Weights of a small transformer language model: RMSNorm before each block, 8082 steps.
Each number is 128 + 24 x the weight over its row's rms, rounded and kept within 0 to 255. Layers, rows and columns count from 0. Numbers have three digits each. The size before them is the row's rms in percent of the matrix's.

# layer 5 attention key, 128x128, rms 0.0411, rows 117-127, columns 0-127
103:119125132127159084096097131117145116158075123089125097130130083103134131176134135147131144146117138165094126115141152104100141141123162114130128141092162150160109080140093149129109116097132144122102106125102107101142138097144118202108153146105148150102176116129130147138124143134156155146129107100134154111111107121164101109071091158119136184098097098158110113138116143107145138145108
094:146093110152140149135094079128146160140127134114115106121142181101150119154125121168141152110180119148132160139133111138122145160159158114117117086089145168152144130107118103108176151165110103100119128119130105144130145145135153164086197116132124097159082146133097099110142153134107112121154164124100126151132105105105103113117148139112134106090100152106129163111181119117097119122150
099:120105112104109081136154134181169167110144073119134142123064124123127141146112124146141139136130156115160123120090135112114108143139183136121160119148139148131103095135139113113174143115130124095112175125164119140122148165120099091124116100148120076056130108126123123133132113142161099177118137141115141161137141089112153161148127108108111125104170152134133159155156132132084125149126
098:124084122169092105139127183122116176155104129188103123128108159119127126126139128108134140116108145137111165154114073126142117105120095124135124134151112134131154135085120184124149132101147143104115169129099122155129131115145121122102162158114161174135097157103112135111081109169161108141097110119093119115110085122129109142132182118161125176128132098161120102140123135108141121144079
101:144156128148111100091095120148158081161120115193168135096131145148152114129082128143170125119100133130070120112140130114135107136143114118130122089122107099105087120111144141146189127095108150126159114105123146134155159149143114132139116175166144102123094119137134143127070128128157117166133132117068114146175113159125166114160128112107094091119115123141119140144116099112133152143128
103:160118109152107095195090174132156111188185148144133167150156132131161106145100116147141112162099129129127105131113157146127160134124178161132147202125126122130164121098139095142179132153147122134155131095113138143124149123133073112129109119137144148105114106115135107114086104139122128147137132122115142130135132137108173149125163130158110078132122091132145142133111124164132152123119
099:134132138126109130135115199194134148153127123118099149121137134115146149116094140123056134125126120109150074107117140139078081120137083111107088151123150083125116117189118097131141147145143116117105152095115076121101113114149116137191133114128129153095103105100134102130143111139163141150129164123126116119119114123125163126067167137141141104122134143151122114112096140124122123134118
100:169122130122050155124133076121145144141081146150145071137156141133111114115091106132143114105098125108161110117108153094137125147113110118129111126079123138102153161137156155095152129117120103179183159120107139123109122102142137116141125151119150123125170103136112151188118117131117132136095091119105138132142126153159132130117132103134063118118143115101153117167143120149120134113071
096:108107157094099120130154074179163152116119127069163111146132195120120155115124112110137103089134114119111102121130113120164154149168109124134176141137145115131161153133129123150105135097106107147151152157137121118148132143112140162111151154135131140141102132144177134144138125087158111077189131121123082104113141148152099129127146121133094142114146068118117115110106147121099119126094
093:114141119119091137120104133171132166122115116139159141157114172107134113131140101115157111150137123087134122086118141177096109081083125110137133098142145167144116100143175080101135132117122154134133138099100142142114105142097118157089153140107124146124103122097131162103142128185136114126131117142178136121134118181137143137142115143183141119184108164124148129160098168106121096127090
090:108162118154134140133145153073144110193104146125115160107146120178147134124133127147142135135080136128143171177105156100133115094153178120091117095097137150118142095105091128162116140130138133137089146080139124089136183122136147101106107150107141095143136153085119109110085104131166102155110150114100110112108152139124145130119139156106133148113151147153140137127124146105100170118105
# layer 5 attention query, 128x128, rms 0.041, rows 118-127, columns 0-127
084:097152090073136101138142159122124083170109109112160133136131122145143149143140093147119126147146112080170143131164120139122149101128091108149127146066106148108147126114101139162159155130154137164141121130141148111082106139141095131139146125097119121128111143108123118136141159119130116176140093078137138146118111096137163104092111111128098124165116130102082128169084108075103148158117
099:098121135118109075193110103157109092104112129111152181135096141147131150135151128134118150120140124140097129130142147111136110166138185133149120106129127115109166142099116122150119067164105113127133152160161135133133158155116073117159142148136081121112102114099132129125164144110153135154128139153098116123156163155136150103166141108151097157140120199121149160099133119095127123142121
101:104086148146110142124124151110151127156087132170109099124119157102125078112141135134134135087149129148131164136119116173109137134103152114160104142112087128142155096117080133091104125140087160123130120104132137149108129093120116109128145185118126168171133146062123114116149104136137154149082143147134131079172119122142113132085164099123140148121090116168106100109125169131114123120099
100:148106112117091121104130127142188103145095137147179125124108099106097099137162105133130159149121126112131127090113161126106097109103159134140141153097121122151141122108131132108158092150125114131143144095179181086160138151148089138115127150156111099158149088153106122134121101159119132115121121098094139148133135137151174134100106123110085103092144169133116121143139176068158147141145
103:104102141144132107102095148095146110162185149151136156131135152151140133125154120135147145154093158115153134120109134138105163079134156150151139182113134146125162170087141102158141095140135167124132118079095133138089140141086070131136139109107142128113076107118150101137122142146188114113132083117135124127139154166157150138129127127135128105109116144168146108119159178142125127150153
099:137110117093107124113141176128106145123121162074126138127150148134138108110146119121099167116197125146122077082138148071118082104144101119147172154186133166111152093137161113115151123133135171115133123097137139163115081128118164165147138119145101151107134134095147088130168126158157168126115126148141131120094124149123135108114138148136108131114126119141139174102141148137156117143126
098:147156083163110103094133101130134120112121182164107103098145091082141123071154128130146109119113138126135188140119144135127143116119113123146130154106128120073147097155113125097175109158118125145123145139133120128092090111165112145096116163178143145156149078160142117128113158128137121154146076150129149134101142175144083131129118148130116115125093153102150117160131102143142101116111
100:143117183160110104128144095184153105046120123121118163156164138088142098112129138131132087139093101116123125094136124167118140149134116126166099145130163093141110100156120116134160133118129117139084126124133085153129128137109132134088145127103110133151126128130157124105139129119147125138125131132148069101133157147131150140117164163156123121157163106082140155147105151078090119088114
089:137145110091106130106132133122120150150120083084127162156099106085153135157162132108117145125129140065136063067077102111147107112142108157093128097130095134104138111112143136129145112157162108169147132162145121157144120148127130138090159150119131114123119134128155121116174122146130135149109078125156128122121149171168091123125159130152148172120097128131163098117126158101117135115105
096:120168111110123118094186150116128106152125155172142134100134123208127126131137128146093166130137129134136121154102136139096142081133126116111100113111147102148124135152116160085094111125119141103081080136157153081151144135100122110121084099138129106099157139076141109104106149135127141112140114163103121101137162117101109154096126118071116130111112130157155163112154134109161151140127
# layer 5 attention value, 128x128, rms 0.041, rows 96-127, columns 0-127
096:107144106152109084162129148115140121130129083121148090148123087147107116090139144117124100118134104124115106115136121113165114123170096111130131161096184139125134100149158083104106120121131113117089135152135068130116180181149149171101115120128110114163113144100117116129160085132079180134115117145107119130125125121127112125138114133161168155140095167140147074123131108135152164141129
090:131131154115098109187127189139142116154127126122161132140144152178138140109124105142110113166098167131107128098074115122123163124131113121130110118118091196128116110141127129135117096128124138150146128188116105139098140103110118148105103174113119128121118167141091120159099076112126163133148130126171129139145126134125135111125173096106129121133099148115099174156078162156163132113136
096:145101110144137126112153149153163180103114129113123167138108118148139142161112095160081125155129128142145156119153171114147133138111131124150105164163116115107125117160089118057123139163099088133079119129088124127172131156106148151092124117133119148124115141157166097097103105108123116146087125131114141112133056129138144130135162117116147153176131102172128128126114113161122110133164
105:137147142124126134151166157113168138108137118165137108177142092109135099120142139121117114138112143110084167138149123119160149100148118137138132078160134110133106153097097118181104139113118128090104161112115067160167143134125172137103151179144113125116097164133124150126168116136102156097161137107131159119144109102135116124143173156157121148190117133098148168137135118134124107144165
090:121089146084114126141174133088119104195124147116139153128134129109153105083161151139114160154140144122119131157162095117127065092108110132088101115156170088111150138088109088147166125142148117105131131120094126136157135175177148139068120150167125114126130132152125104149139090151134109144134084138106128142132111162124127142124125158138128125129100134118124164133122155115116095126098
111:110101137134151123103141148110168128151149099126170162115093099130107149162145143147120128145119140117156149130088125137151124112127146132142138130152145120134123137099151114095158069153151101101113100150088158155090108121160111150121120104150124133136132129139166117121127097080130145128157077120152190152153142110122077188145133185149085125142126161117134104113110148150142141098088
090:154106076171131128088103159138128095115123168112122165135148128130120136158167118146112138100086155113129082153129155136115100159113145146110128152115112155140105086144091127124155108200146078115174111197182079118120139110134120127151157145147101127136098139118109127139110112116114115127150160121134097097154114118119101127077109170120122129135103118119139114152111123132138119128137
102:132125106132128104098149141164121171130079174169080138153112117103147119074137114136111130129095164111081130122125122131100110126146146123082133128139155151120180137137105117102147121119114119118144102153092126154116110109123149153069149143143131077115126172126088136151108107121116153174146123167163145123103097146131122088104169128149130113165132108107117140135092146072116149120135
084:113123102069107125115137098122131189155112132151124117143124084121111128122146145089109118154148116095139099143082105134100136105166100117150136107146103100134115098153131111131095134116153124113173113125114080085174160128115186104162113121114116119095149121170093094122159089139116138108113073138127103143143146123121117162126166140088177138110145143138122117132136130147138136124170
086:120114112129141121125120164093120097109176161144177151133168133174124110132096141103104141151104135132108099134122109127109131153155119110134104159161160139127150158168133138131154152152122105106113083103153122138118145110091151139127147134128118098134143112125136180129105167103120151156088080175142153124113153118082130126146075121160189096119116131129094096112161115118127089102153
110:122142118130167085124130114134156132140116118124106147091123109174116139154104150114146156143148162136137130111111165119117105128125153110149145118147133146122103142128172123151146124146098065123107117144121109101096158141153115140134162115116161118150114172127175070135167127195134112112141119150078144189144159138156165105088103140105130121154141125126147114108109120079098163101132
097:114148116112155111116114129100118125126154071090153112094107150124156131143120152141074091122073112110115122148139131159124074151136147142160123122110115128125109137135118117104109092099087112099116155175103121126086165100097122176131149168080131125104116139103133133137113127094138117116082124068126122105122146134081126145088096139140100145167118115118095135124116090150129155110104
095:103146098167109152151152174089114167142114111124156123118149096104140096154136099144127131122119155103164127147127120089142116144117115099147141114124142103146144119121129081128108140141132150129105135117127136146153137118115054222153159169118124126132133108114076126134161097126128134154114115097092179152152125137126144142123187150152140120144140174109143141131119171127151147146121
093:126150161132159163124163151120136130159131119115097145125141145138098096143127148115119122164156151112113124118139128159121131121142065105124155114126084114142139132135110193122116146153109121140126131095186117180107131125074121134135148103111138142089126126136143096148094108127121132133165143106106082146080103086094153168090124106133134131121113082158156158126126112131109057144136
097:091114170112149182142098106114139123126118174169105145126160124161085099130145138135162115109140104109130122142135145146119125143133133107131097129087137080101115098080116146174111143133122148075147103144118141093108142117108157132109163131133147139169162076118111133124125073114139090123094130107144109124119142117083124145140150177153077139142136123165113110147139102161112115119157
097:146110139161085095115148078105110204125107114144096125141121130144084144146117110101124139149122153151101108125119095122098125127137157087123180096109141156076103099125127112149124097126110135113135115166119128130123148162155151136098086108117149113079120114133164106093112080104118109096142141139091105115107099123151118103157123160163135117131138164095086137128143145115107138155102
091:109145109138153185117116092145122148153118168096099137103104115136081127124142100144126158123069181135123113112113120133163138127173103175146110094121125151139137089151102119133131133156111110145115091153144115167087171109140167154139108118138141142114107113131142178162130098170111141151133134108104094164106153118151123146075101139085136080118096133137115132120129124139135139147115
087:078116112137115083117165171114163152126131138080084163128148182141093114120127142124116145130135146139080131139119166134100131091136154124086088119122117157154133115147130129165152116141103141129120129115060128111131102141145133126125151159061113091108169131143127153128147117145091120099126146160099142115102133092130138124108101095150146138116124094137162107151128154134103126184139
100:134157115122141139076145126097107177116146125139120160131126135111114138098097148126127090127115131143153153128107108113153104152129109147121138114123110124156176181188111107148118117137125092130140108128115137121135062124166135118137136125156155163168192142135121090143109104159089150106121183112134137123133125131112136129150090143129124120142149165073053158107150123146133127123119
086:111107162089115091133111159131170150156148168137106134129105129111138151143133123151162109128137116076117130131101117118122102117133110121161121131110130109097132132097148139141122103125129150182096142116120149084158148151125109156124114147137141100122158066080140166132119101160150112111104124076149148132092133155142143144167098130083105148111160175121181118164130095112148114172114
095:106110134146122133155094132092127141137095147140126113123103097168125098149120122145134123103142147149144087119122096167091108147154093104143131109116097118126145145149119139136100111154093129100172114132081091098125126144100155139093164155171161076105075152172079113170089100189109171121123139148139145124128125107114101113146157132141144145130132131138141107137104158112152130097121
090:122118100130125132144118111124143147158106153170102114153073142095190096132104148113114151137059172085115142144121091116096106157081097102149093103102132141176158111134157109162150148120128128166139146165125121154118118158117122112147120125135162099145147143113125144132176085086130134117129118130096133120120131094113125155146120166122114158173137105130114135126130143174124155127118
097:148160099145134154165111153122075141125108113117092117136117134129085129168112136139141110115093136106091090126152089134170129164125137120169116148094188126084125134138135127168133117137088155097118154124103106083137143100149111112127108142110114129102148164125123120145139125100107152187145126157146145068140134098100143122068141137141099143097143106160104145131130120139157134090141
093:131192125141134089101118105149138111129114152113044137105159082110144120157136171138172128111126125143147148129100104077110118150154133177132133141122148115133121126140114121111118135118162180142118124135139140151153155152137135139134121101122137119157130100136106124072162144138110150099130096090127155125091104090164099121123128132084101094129116167127092130162131109143108085100111
087:130128100133093167108149103159163141150081096131152083112099134137144155121160141171106132120112085141138124135078135163149119119132100116134101107123133122087070132116113109139142172150105135139101122129177142138120168116144160104133121135130128149131128132079116091150103131121078074121079104120143160099128143136173130098105123138153132134141159116135112096147150158146177155112125
101:136119109168128061126121117103104084177095113137091137140091145125157096125161139124158166126181143153138091131134183133126163135095140162135117129114118180132115106124142094157148134129114136131114162143124101131156128140144120115146115155136149173108126120123096158140103127133158095146155107128116129188156122143093169144128169125137186124140118114142099151157101101132158130139119
096:145124145141156167126120135100160103121143158105152167144153087132125105157161137165155128147163152083181109157137140104118138116105109110085148104122143144103154108065130119107134100131143151107147119123108088113122116119151130145125135139117118149108113170137115114109115093140131125154114166175107143128129136153097110131101154174153115114126158112142114146164089188135096178119084
097:129130123136149124158113100137153116116142121156107106151129135179148092114117141129124112128140100113122119123131149108203125142092122169094155124084130107134139144143118187119133115126150089167131130091125155154123158133103107135191111152095089134105120161167123133137133142117144188104103154139135112101136089153098166158145124093119125074123132150120152125101119147112138166117175
095:140124160158139150174089182125126134092112080133130103160158123150118122083107120105098115117131134108142121132139095141143139148113123124113113108116149133114120113130118128080124146134140137146151119155126119177157134139117148128111071132124154156156173090129135154109157141136080114106145111089145124134152102141136084148097130094199104204111107141096146133139162101124119112105136
089:149160137144124144136107101154146139105090103158128123096125112123151128103128139166133103145136147154126147168137126140150090150138093153122131134181177168149119104099129137160143138122142123131122125141162165117163140156107145139101109148151140104115120154135088181129135129104137145194162147157095168154150108184119125106134158097115158074098124148121099137100128091124102152120091
089:123166104098136143097136085105132148104160101136160142114101109155104158123095195128123118114125146139087159111096134108178129140153138177131149144078112112128102153127143100098152081091139111112093115110176120118118116146143125135127125111138140155202096129111118128110121102115129125112082144151152139142118100120122185139127141092153140164099127129117106123139125127139158100092141
101:150103131078127075117096123133125165114097158122175114106126145113106114115133137093123148146158150146134154161138164138145116112125113083068137134116162115104145113098114148137143139158105149150078079122096095174096121092132118101126163125136146182141171124101127117161119130115121124097124153113147175171124145151114125160110111092136154131100126129147164101134147161125114145135146
# layer 5 attention output (transposed), 128x128, rms 0.0509, rows 96-127, columns 0-127
090:089128137116156134152134141142139181116112169124123118110161100136093133109125144157160126116097134168149135136075126103102152146102148123142115116095096077143155151133128107168221123120176139105142190110133135111127113119096090111122171153123121159117149106120160113113135127107125092165146116162131133127096147160169130132121152123120134140159140114113125140132173164122141120117121
084:138156097114151174085105129111136128109125110154137118162156124118145146110145121158131173115160094122123119117135104125160118176122111128127134129141166052151150101120120129134174142117135111088120109116135155170132124137126121079145100074108145081099124101087154143135142146129122106154132160154094132129105136093139161108122100128149149182118108120091149145105119071109095148117116
100:125158111110115108153136172106122098135131087120155098159113113069133094148175162109138081100116154109150105144152108123138148143156138130145143109085117104132116136140105097162160078105124153168138103193138147111132106126141105122127178153135113122155110145108144171151138143116098117144164103122127141121154152156090129158096101155137131082113135127115133136092139164119120145098096
116:123132127127106087120097146140137172142160148109141133139165138132151103099158111112180102134115140129155147123117197115139107097115132110148111177144109132130119138133158113110132111130129123154157145148141160067048146135128059137125129106127152128101141125140167088141096144132150143120129073143117125141110122151173113129143099133136111116085159143113130132151146096107180116130105
081:107154153093141130111122162137156129090136125110106139130108125162106134139120134180126117103080148113114137127090118079152097164121132091123132112165109168140097112160150141132093113139167142094105158148125108088146170095092133086153073123125146097134131121097130130165104186117117123165106118114170100108123133130144130169135088119159173103124133096122125122128137113133136128104161
100:133170142123121154123142138139064111097104116155112143151147127105140115090145143096107091099166123086124120118136162134154134133106111112089140131118168132142135110139111171150053133077173130103126155155096128139109122132098138136124171100146114165091151124133153104148129114153113106148136123157139115118108122123089132109100122106121148135136130088137120131157173117181135155184158
088:124133147133148128173135143116100109121121091164102120126100134101133137069102162143120161099127067164131128108141137157155154130143147120133115089132162101139164125104104106136078182090133130132120101079126164132137132112101115150114092111126138107135113099151183145162128135126115106103133112108076106141097126143144130162127140108142176106163162159131093098149143116161109156120125
106:126100154139094128146079158146140114076113158151159096103142144117138121126165133112114147148112108137128125139138119102174139129146109128144128101116126109108158124134112163134112124153136121121077120114117146137115143142118073111186101148075122109145133116074144140178116157131105120100130138124071096118160097144131210121141142100144149113125152160171125124142169136150153130127102
090:084114160158184147144121145136218122136136154143091087125151146094143115121121096114145090117119162101142148092159131123118154158079127117121154129116089139115170156127126124094134105123120134114118125143158132162118148141128116138104134145117131105112084132121144159136119092141138158131142173133180096120148131116133110128105084153117110114123110115069153167127096155111102129128099
089:146149156102154142178130156140121136128087109113094101152131150117121107110163117137126156115113100138164156085150140133125117159133105148140132086108127115156152143133139114102162120155097153142084166164134118129127126153126108126112079154127070131141120104117151142109126115143103109133128135141120095144137106121108188092116147095106110136144142157081168125130134205095106155097088
091:098120122134117159120167142124118131084172138126133094112147136123103119142101123113129121086101112149181124135183114111111151116145107148124121119114108136133095106152120148092137089121128179107118100140162097172099099115133170108131135141130129145139113090091071130149086106092088137181155124106144091101104115144111093095135162109099134147144144134133086143114131139146160099126093
091:117141111153121100073103087144135117117095149151104168163137097071143128135134110142140134103145162133167121157125127118155190119124113135106172159136150119085107111084144117164115155141146112112174133179121147135125083124134134140159117154114128150169118097145145090134141119162108124137136123136120114158152160119115162137111159143093152182098102137138134136172136136107103115145154
095:145134164114128161146131127160124093119149126127081150130124153106133120084108144136156121117121134159092139175123124208146103109163133173118119160143117140109153128141150154148126154117116118093141135105156095124112119152117143085076170115140134112134145112164193138119102128105138134131113121142138127110120122128171129137117114135073127143103137073089102115148153116164076098131153
088:129138021098137144122114105112137104114159125152133099114112142110133135103111094135132119095112124127117105125139120106155153147154171162122107121130115143107088119125155071112111110116103154153150090141096121135118171132113112154129141128104105086133139153159139153129107131146113158111113097136146162117178112145144135110134128136112111127113082141100125130106130186133160121129053
088:154139132155130115124146139158171127122131102093142152134125078077163159163144121154148137156139165112142117136137132125157135108117130137131154104165147181130143149124096144113086103125110100166153149100104140152105110176075083134134115155116133118070123128176148115134155177138097166124140141112160129148125112133158125113118145093108141139131093188104134089134137118150138137155122
083:103088097112135170106130182129126102116180160101099151155148163124136122131135143139111105118157135116121063118157142069106143115134124118127103148151147139129132173151139117125169140130148141150121131140128114145132075115106114108154118136119139161152116150097097126129143069115127167145121130095160148110159144127141134122111152140131175145115169056159163153123138101134147137097116
083:140146120096172100129140137063121088132158099161118126115163166142133113132142123134119044143165100116152141133135117133112139130148163121100121160121132153143136112103133152116099102125139122108164125095141142101156104134138110079129123127146105109138135131168105102103080138129141120106105110095123145133160104121134111149143154157135088113136124124118131130166119180140117138143221
094:136106147109130175150079139169123119178145120128181101171129114104137131144146120126108117166137118101112134078114145081142127128156114121156128103147106093098121098143138126128135147159107167120095143130153112136094162159132134133120099099140177110155114126099123121112107096140115149160167137093154122110174106146107138084104154120110108139119123155121125176100128117093162137082088
097:115116112118093093099096149114119106151116107148133136100120137149156115154133110146145141164084125120085139096141126134136178112112181133122151156105148177132102143068104130097139087141118149119124160179105130128097172128108114092143133148132144093101079110112132150125153150130131105153128066147119111130135149167123112145103139113131098136140115121135115118191107154112127143143181
093:089075125143146169146123106133106114102092092121122102099122106123125132120127151110073142090125153152112113175146103118124107161093128138099090089137140094112153131130126121168092121121139142096151115095155115154122125116142122152149132137124140168117137155144096126105149135171146106165125153144123101138140154095096117131096127112189142133132093116159072179091160138134105126113099
086:160098146081145087148150165185164133124175155134147128137123127125186125190133127166146147096115149119096136117115151101173157169106124142087127159145141124137144114112126097123177156101156107125127106132123144126105132145134139109149120098101069119138128131086135142108161132096140105154116150146132116103121133129172125142164131090131132112154138194122125121133125135101132150142151
090:123152140140119120157122164153143101082118120164158150137182142132119135114118152116122103118137108177128170085122131155198137149145153116122130102186159118107093111119132111124119134136136095097109160095123109164112134126129096139165129124078074167098084107107109098128105121120103153139122139162100153117136121129116152118162136123169106125093117141139124126156136103108082165141135
094:157113137138109093108128105114143107136173161152130152087158137117130138158143133185118153107118095157126163140128130164144151148183114105126115136142145132177150113119125109160119144150126084150160141139127147131113142142110107144131128155122140143148116124140133072074147163158161092108140140083086124157160145154177118136158118130114151135164096132126139129123116135114061135179141
096:112087134166119167158119137132138129113153132165123104110081117088064150131094102128110139146084129154084102117160133126105118117124177133141150149129125120102163131153133142135156101119084078100127113124167112100153114154134147161144108132124154122099156104147124146126115116092144110151136117144145086114165129168086138117141136145155147154159165102136110138098151146164121157153080
095:139107144148099117120143134118114137125185128154130161180124121088136125136128158159097117140141107125162130135144115122130104120108108157182147122105135126176160099145106110130153084131163147100157194107078127124121145124116112119130144127136133091140111118119124108106133063088137139141153091167135122131110110152115190166130119124129142117148124176113148134089135138183085124140143
097:178121129107146197122158082134117109120102150098159117138171138106118120161115125119119115117137098145114120133102100137150160137152112123130140099136150131084169165105130183114097139150106134165126152156086149145100113081102158142118071094128125126170150116127150099118118109101086172132123140133126111085082132106165119124108134135118126128134091108117134151105149095134110128142156
093:092123085105075142134144118122134106111130138122105116146091138116139141102098155145148107104104125096129108130139123139206127158164166088113126073149118093159117129142126122147125126132170105137090134121110125167120136169108113141125159092165149110113083106109146137144136170118103131120126088091113130167096135131169066108129115108137098129167132152149117122144149102153129107143155
100:120125146102121120130084111088068175168130128092123127119182140119151147152112080112102155130138125173134103163128143173082122104129148144133150115121054121146115141141120135150168148124117135154114126135127110092121106148157151125111127093133131134146146144096122158112117128104155128110103161151154131168143162071098104120146118139142105108109167115089115126146135130110104094152094
083:137122090112136091136145143128165129190136138098137160129134121098147120117186133139143174141134098122139120095102131123138145110137125140146153161082128140118153099148171115127125078126129078100142137125153137104119135114138046130135129170078099099096113159152121100148129149122123127137176113120109111098113114131112138139144095123099115102167098137155126126117170130109185115137099
090:140118173091102106119157096086115156107158142115103147113140138155119126130161112128142126087116136131116130108090128113150165077135110111129101104125113152119109116140130163130124123097119118141133105118100130110107120107165123086157114103129065089123115100163147104116131135141102151099069115104143078097082130071167165142138131138153099136135121133120159126147116149113104113107189
090:131165121139130147130118112106151125121145145114132117119175103123160148136146103130139140148124142112168079156159124112090114091104138142193145140084146119128150095101138117198128116137127152138112173162092142116108136161124124175098144153131115151091124127138166115101098119084145123138113094125144125134115157151139082115105187131125085113139129139139115152171149157141174131101149
095:115134125137130175108167129104124116192140088152142155164135138137120102148114145106125151126095149089108054121131113102130138113184106160148147112152150140137154127139126122104091110127127149116139151116169135111155163152169123155109123130106138107127089151118144108166093121151093113145144115138107153116128147107170145084123154078119096111140097128120098158084097115153119107104143
# layer 5 MLP gate, 320x128, rms 0.0588, rows 0-7, columns 0-127
101:090148191157120145160114117136126154130097127096093120147161114113120141155113148135173136153114139104099120142150133108129138154117113159149138149096189139086155095096156162106092136137126121075118115104139135141115160132136125138119137146148120116144169120162113169120121092129152090099105113126095145132135145132127129117133161109153155127178185099129133082089126124101160114165158
105:119178098098120137121107165166089155139155126103124121137158103134130124148167090149127133131154141142110146140092126101138112157122127121086113117107126114165126114157152136119148144114142137129140149148128113158131147133158104153101152127105100141065118142174100180137135199148137091103130127109075144139161152124135119139151118126165137108155135087120090098108173116177122108152103
091:109114168109150132084111146107138162137148079123129096113126104134143101142102163138124148175132186127131091106082100079125141113114103135096126144105179138132122126101127161094066128138173159120151130100154137147140112133143121110131157115121169143121092123126099149114152119157123115126135121124166173166151138118154113089121099102099138152175107096140115159143100132138143132146149
105:099147144135116108142169130171113169170149129111104164073126106101108108089121152127144134104146173125116108088136083102099092160151093089148124138105097108116130135110072131082143113144170111145126118122147112154169166118110065133112150085112134126118136169163131113135164102140156133132141139149161108137151124095134129115144139101125154134142141100131117141118101100151113144109120
102:149146129148146121142120112105083136125159139082098118127165140108111116114179094131097172125202096086104114125142129135149127110135084078144151120102150134162137126100141157115090151145110157148132156140103115146107133135113145131119094150140131178132142151135118148136089113170144126147103125135161094122106131120166127132088135064122157137115112147163148120114130156119071122123117
100:113116156143102150111084090103108110125107134173090113152101068119139128139113058118141125157143129166093127147099140143127126121131149133094125111129156144147116098105104124117134089111119148071113159093099112122101146127184130104136093144126146088100093121146109154127098111111129124123128112130127120142107113139095131111161113115091104089136147103113127127121101079119066097121159
106:162134139123109153142125119129112142180118119115140085098113117150130075125126138176111128130181126108114134109127097096121161094093162107134162088129113150110134133118145152126113129120130090130126134142116108137135141111145103100080113155143136173129165080101199126119152112099089098130074151107118179116109122108134144123090126125139130128121166112138107133159130152148160084144088
103:133073156127129112150143182116103118104083116127106150114158163139150130121176133149106128118125074116106164131108111106136132128081167091121145112162164147140163132134127147130111118147122148113165099134118117117121106105157109141138095113151089087153155142112148133125125120124167130134150105188120098094123147068098123097140113137121135121161129153102111101131110152129126180141075
# layer 5 MLP up, 320x128, rms 0.0591, rows 0-7, columns 0-127
104:085144105096115137160138101109124171171126146140132173109121131119123159112134154165140104156117108135094141114143143120107147091167126117089145138150102094150139141093168156152134088114147107126187140091124094144132157130192149118124142088126121127126165118113094106133161113104141148130105153121141107142162095126160135134081135071091118120121132123092137167135117131098111134102103
108:131136126102164138098143177181074162150118149124105089140155139098150127148154115099118131123180155107076119161118155147134122132099147155097154138144098144147090164110118161172138156116105133130143135128117136150147120125161087102077124137160119102128152108115119158129131151123127110141068150130151120119095119166119168125132113066096166113101133126129141136117110153143122112134105
103:160106109123141076125124134112093137121119142118126113126141105129148148117113116105127142110104117107159115158126120151116113139146158098136099107135112097144178141124116136108141121155053080148162112139125104091109081111148120166141126103114114138136151078132088100137140176106132115137114095124124060127138091104083146110125132200120137173120113110101139149105152168132112110139114
098:139115129108139122161130088155145145139148115137125125108097131121138135124173129111107151165108113126126174125106156131126137145130176086158122156156127125136136143127100124153090141074161155134148126103173090140123156113111177103096157146131084078135108102146145116122135105108133095162102158145119090110121117138097141127116093125084122143169144080110117181076124137130131146163164
102:151089132146132095122093114120130135156125106158129153116136150122097135091135115151145087132130120122107142100122168160094124110104183137150098096101117131151144131143154167119091175094142121142110122131101100179162194156148095129160123099099153113117138138108142087138131139136159108120159170131071121128111113138165118148128104141146111165106124155091122120119118158183140144134109
100:138154121112123103076149102103144117118149131107145062098109097143110143119165120122119094112172104099097121166111122113119088136105174114152155172132093110127124110119138144134138104150132100139108180118120133067135165127162141148099127140137119115101121152185169116188104119118138117124102155130131130135150094161126141128115132084110116131121140067128140114124111114124143155131086
105:066156176084151139132087100150130153104131152127118132135149143153149155105119148131098093136120132125156102109150127112092121125159130159123090121142124154096122156140129106106148131147146122102104108081145171154097102079129151143074106148090131151126099171127102139094096125120122116088116136135111105157108142122153136118137108167129149146129128109106152149072137088142152180109121
098:176112137098121101158134123118092136089137132137131132163088116128153074191128149151135086133127114156136158126125128130139131151133107159131081117118110172114143163116121143159106103104134121083181077166153117135139138124149166150110134152133137100155144116120129136119099116129102143161138108117110122133146122167128164119135093101154131131150123116108147128120138172140184184142182
# layer 5 MLP down (transposed), 320x128, rms 0.0589, rows 0-7, columns 0-127
102:119131125116137157100137130117143101128108138103135142105141123080116156164114121112125132134141121090119090152100043115166086115081126100128135127170166136145117154143160117082169130146134129125105129156115108127097109151136129112125104078083152154131125124121099107097161137154100120122158145157111127113128110125107130074127108123130111106133153138163128170148072112148138190130122
104:139179078111102081138102167134141150150144096138113107084165159118119138122144096167096133094137126168112092142142126117138117150181146142117145123141143133200130085139118118122148115116135138142124117138142155142128127137162112129133122108120138135106125096106140133102142124125104132082126115127130175158139163149177133085090147089145149124123082080119156147108140093144122091100103
097:134136110114158122141167083093137080115139195102142149137175146118105138145115103150151095131157118155129106122137145151136149144150132146159150118125096089119129106111118123145185154128119126169136131161119127133128136093131139130139124091152148131127138092126138122130133170109117119151142119097134125084128115158138144161120157159144135120121192146075088069133144152093121070159140
103:114094106087122136101095114163079108110129122115109131103127162115131072103134141069153120144144123119089104129139135091135149138156123097121106153160177150108138117100133096135116135099102132122112125093144129113141160143118166158119151120144171110129126119136129114101144101133126143142175076085155133111139088173115169144074133133141117084124101087104147143112113171138135149146134
106:149119139124105109167124119167144139170132117139143128118088131114121105126141182143123087164111165169144156148157131154148137120115131176128136111167134149128130149145106133197098132120143098084132158163115129098145089154135116105140162153135138122122141146176103179129128124131097120107099096101132160119133109108120105092110118178118185149145157123151135131124091118137148144098170
101:131119122134086124093119076095123122138098145133146140103148143137140154134115058115131194115125119121074113099107184096126123086169131144103134114180128137143116083123111079113126120122139140143135105142125133180127144126127148113107136147147160127128127112110077153117129137141107161142119154139120078151103082135104100129125133150115118093120150124126134136147131153095090133118191
105:103111083163129108156140082110089110124155141119113140109137119121144111132146118153143114119078201126134113150124124126111092165141119111117149109141156124142196073150137145112094105153118119123141094154140109111152178114121071130133122139147157179143139097126112142149110120108126087071127123148121145123162109099116120132115152116116116112126138143138152181130100155169118104104148
108:124172102097154089099122098131179136105167161111165113123173079146074109090109127131127138124144102119131111101132172109114140144119102180162132129114114130145114103122122118139102143137145133130139151091144137140104166165113122116143163130179139108134098124108123143153131179136129137135121169120135160156133118136131139138117131125144093098083106094161141128111151106140126067124184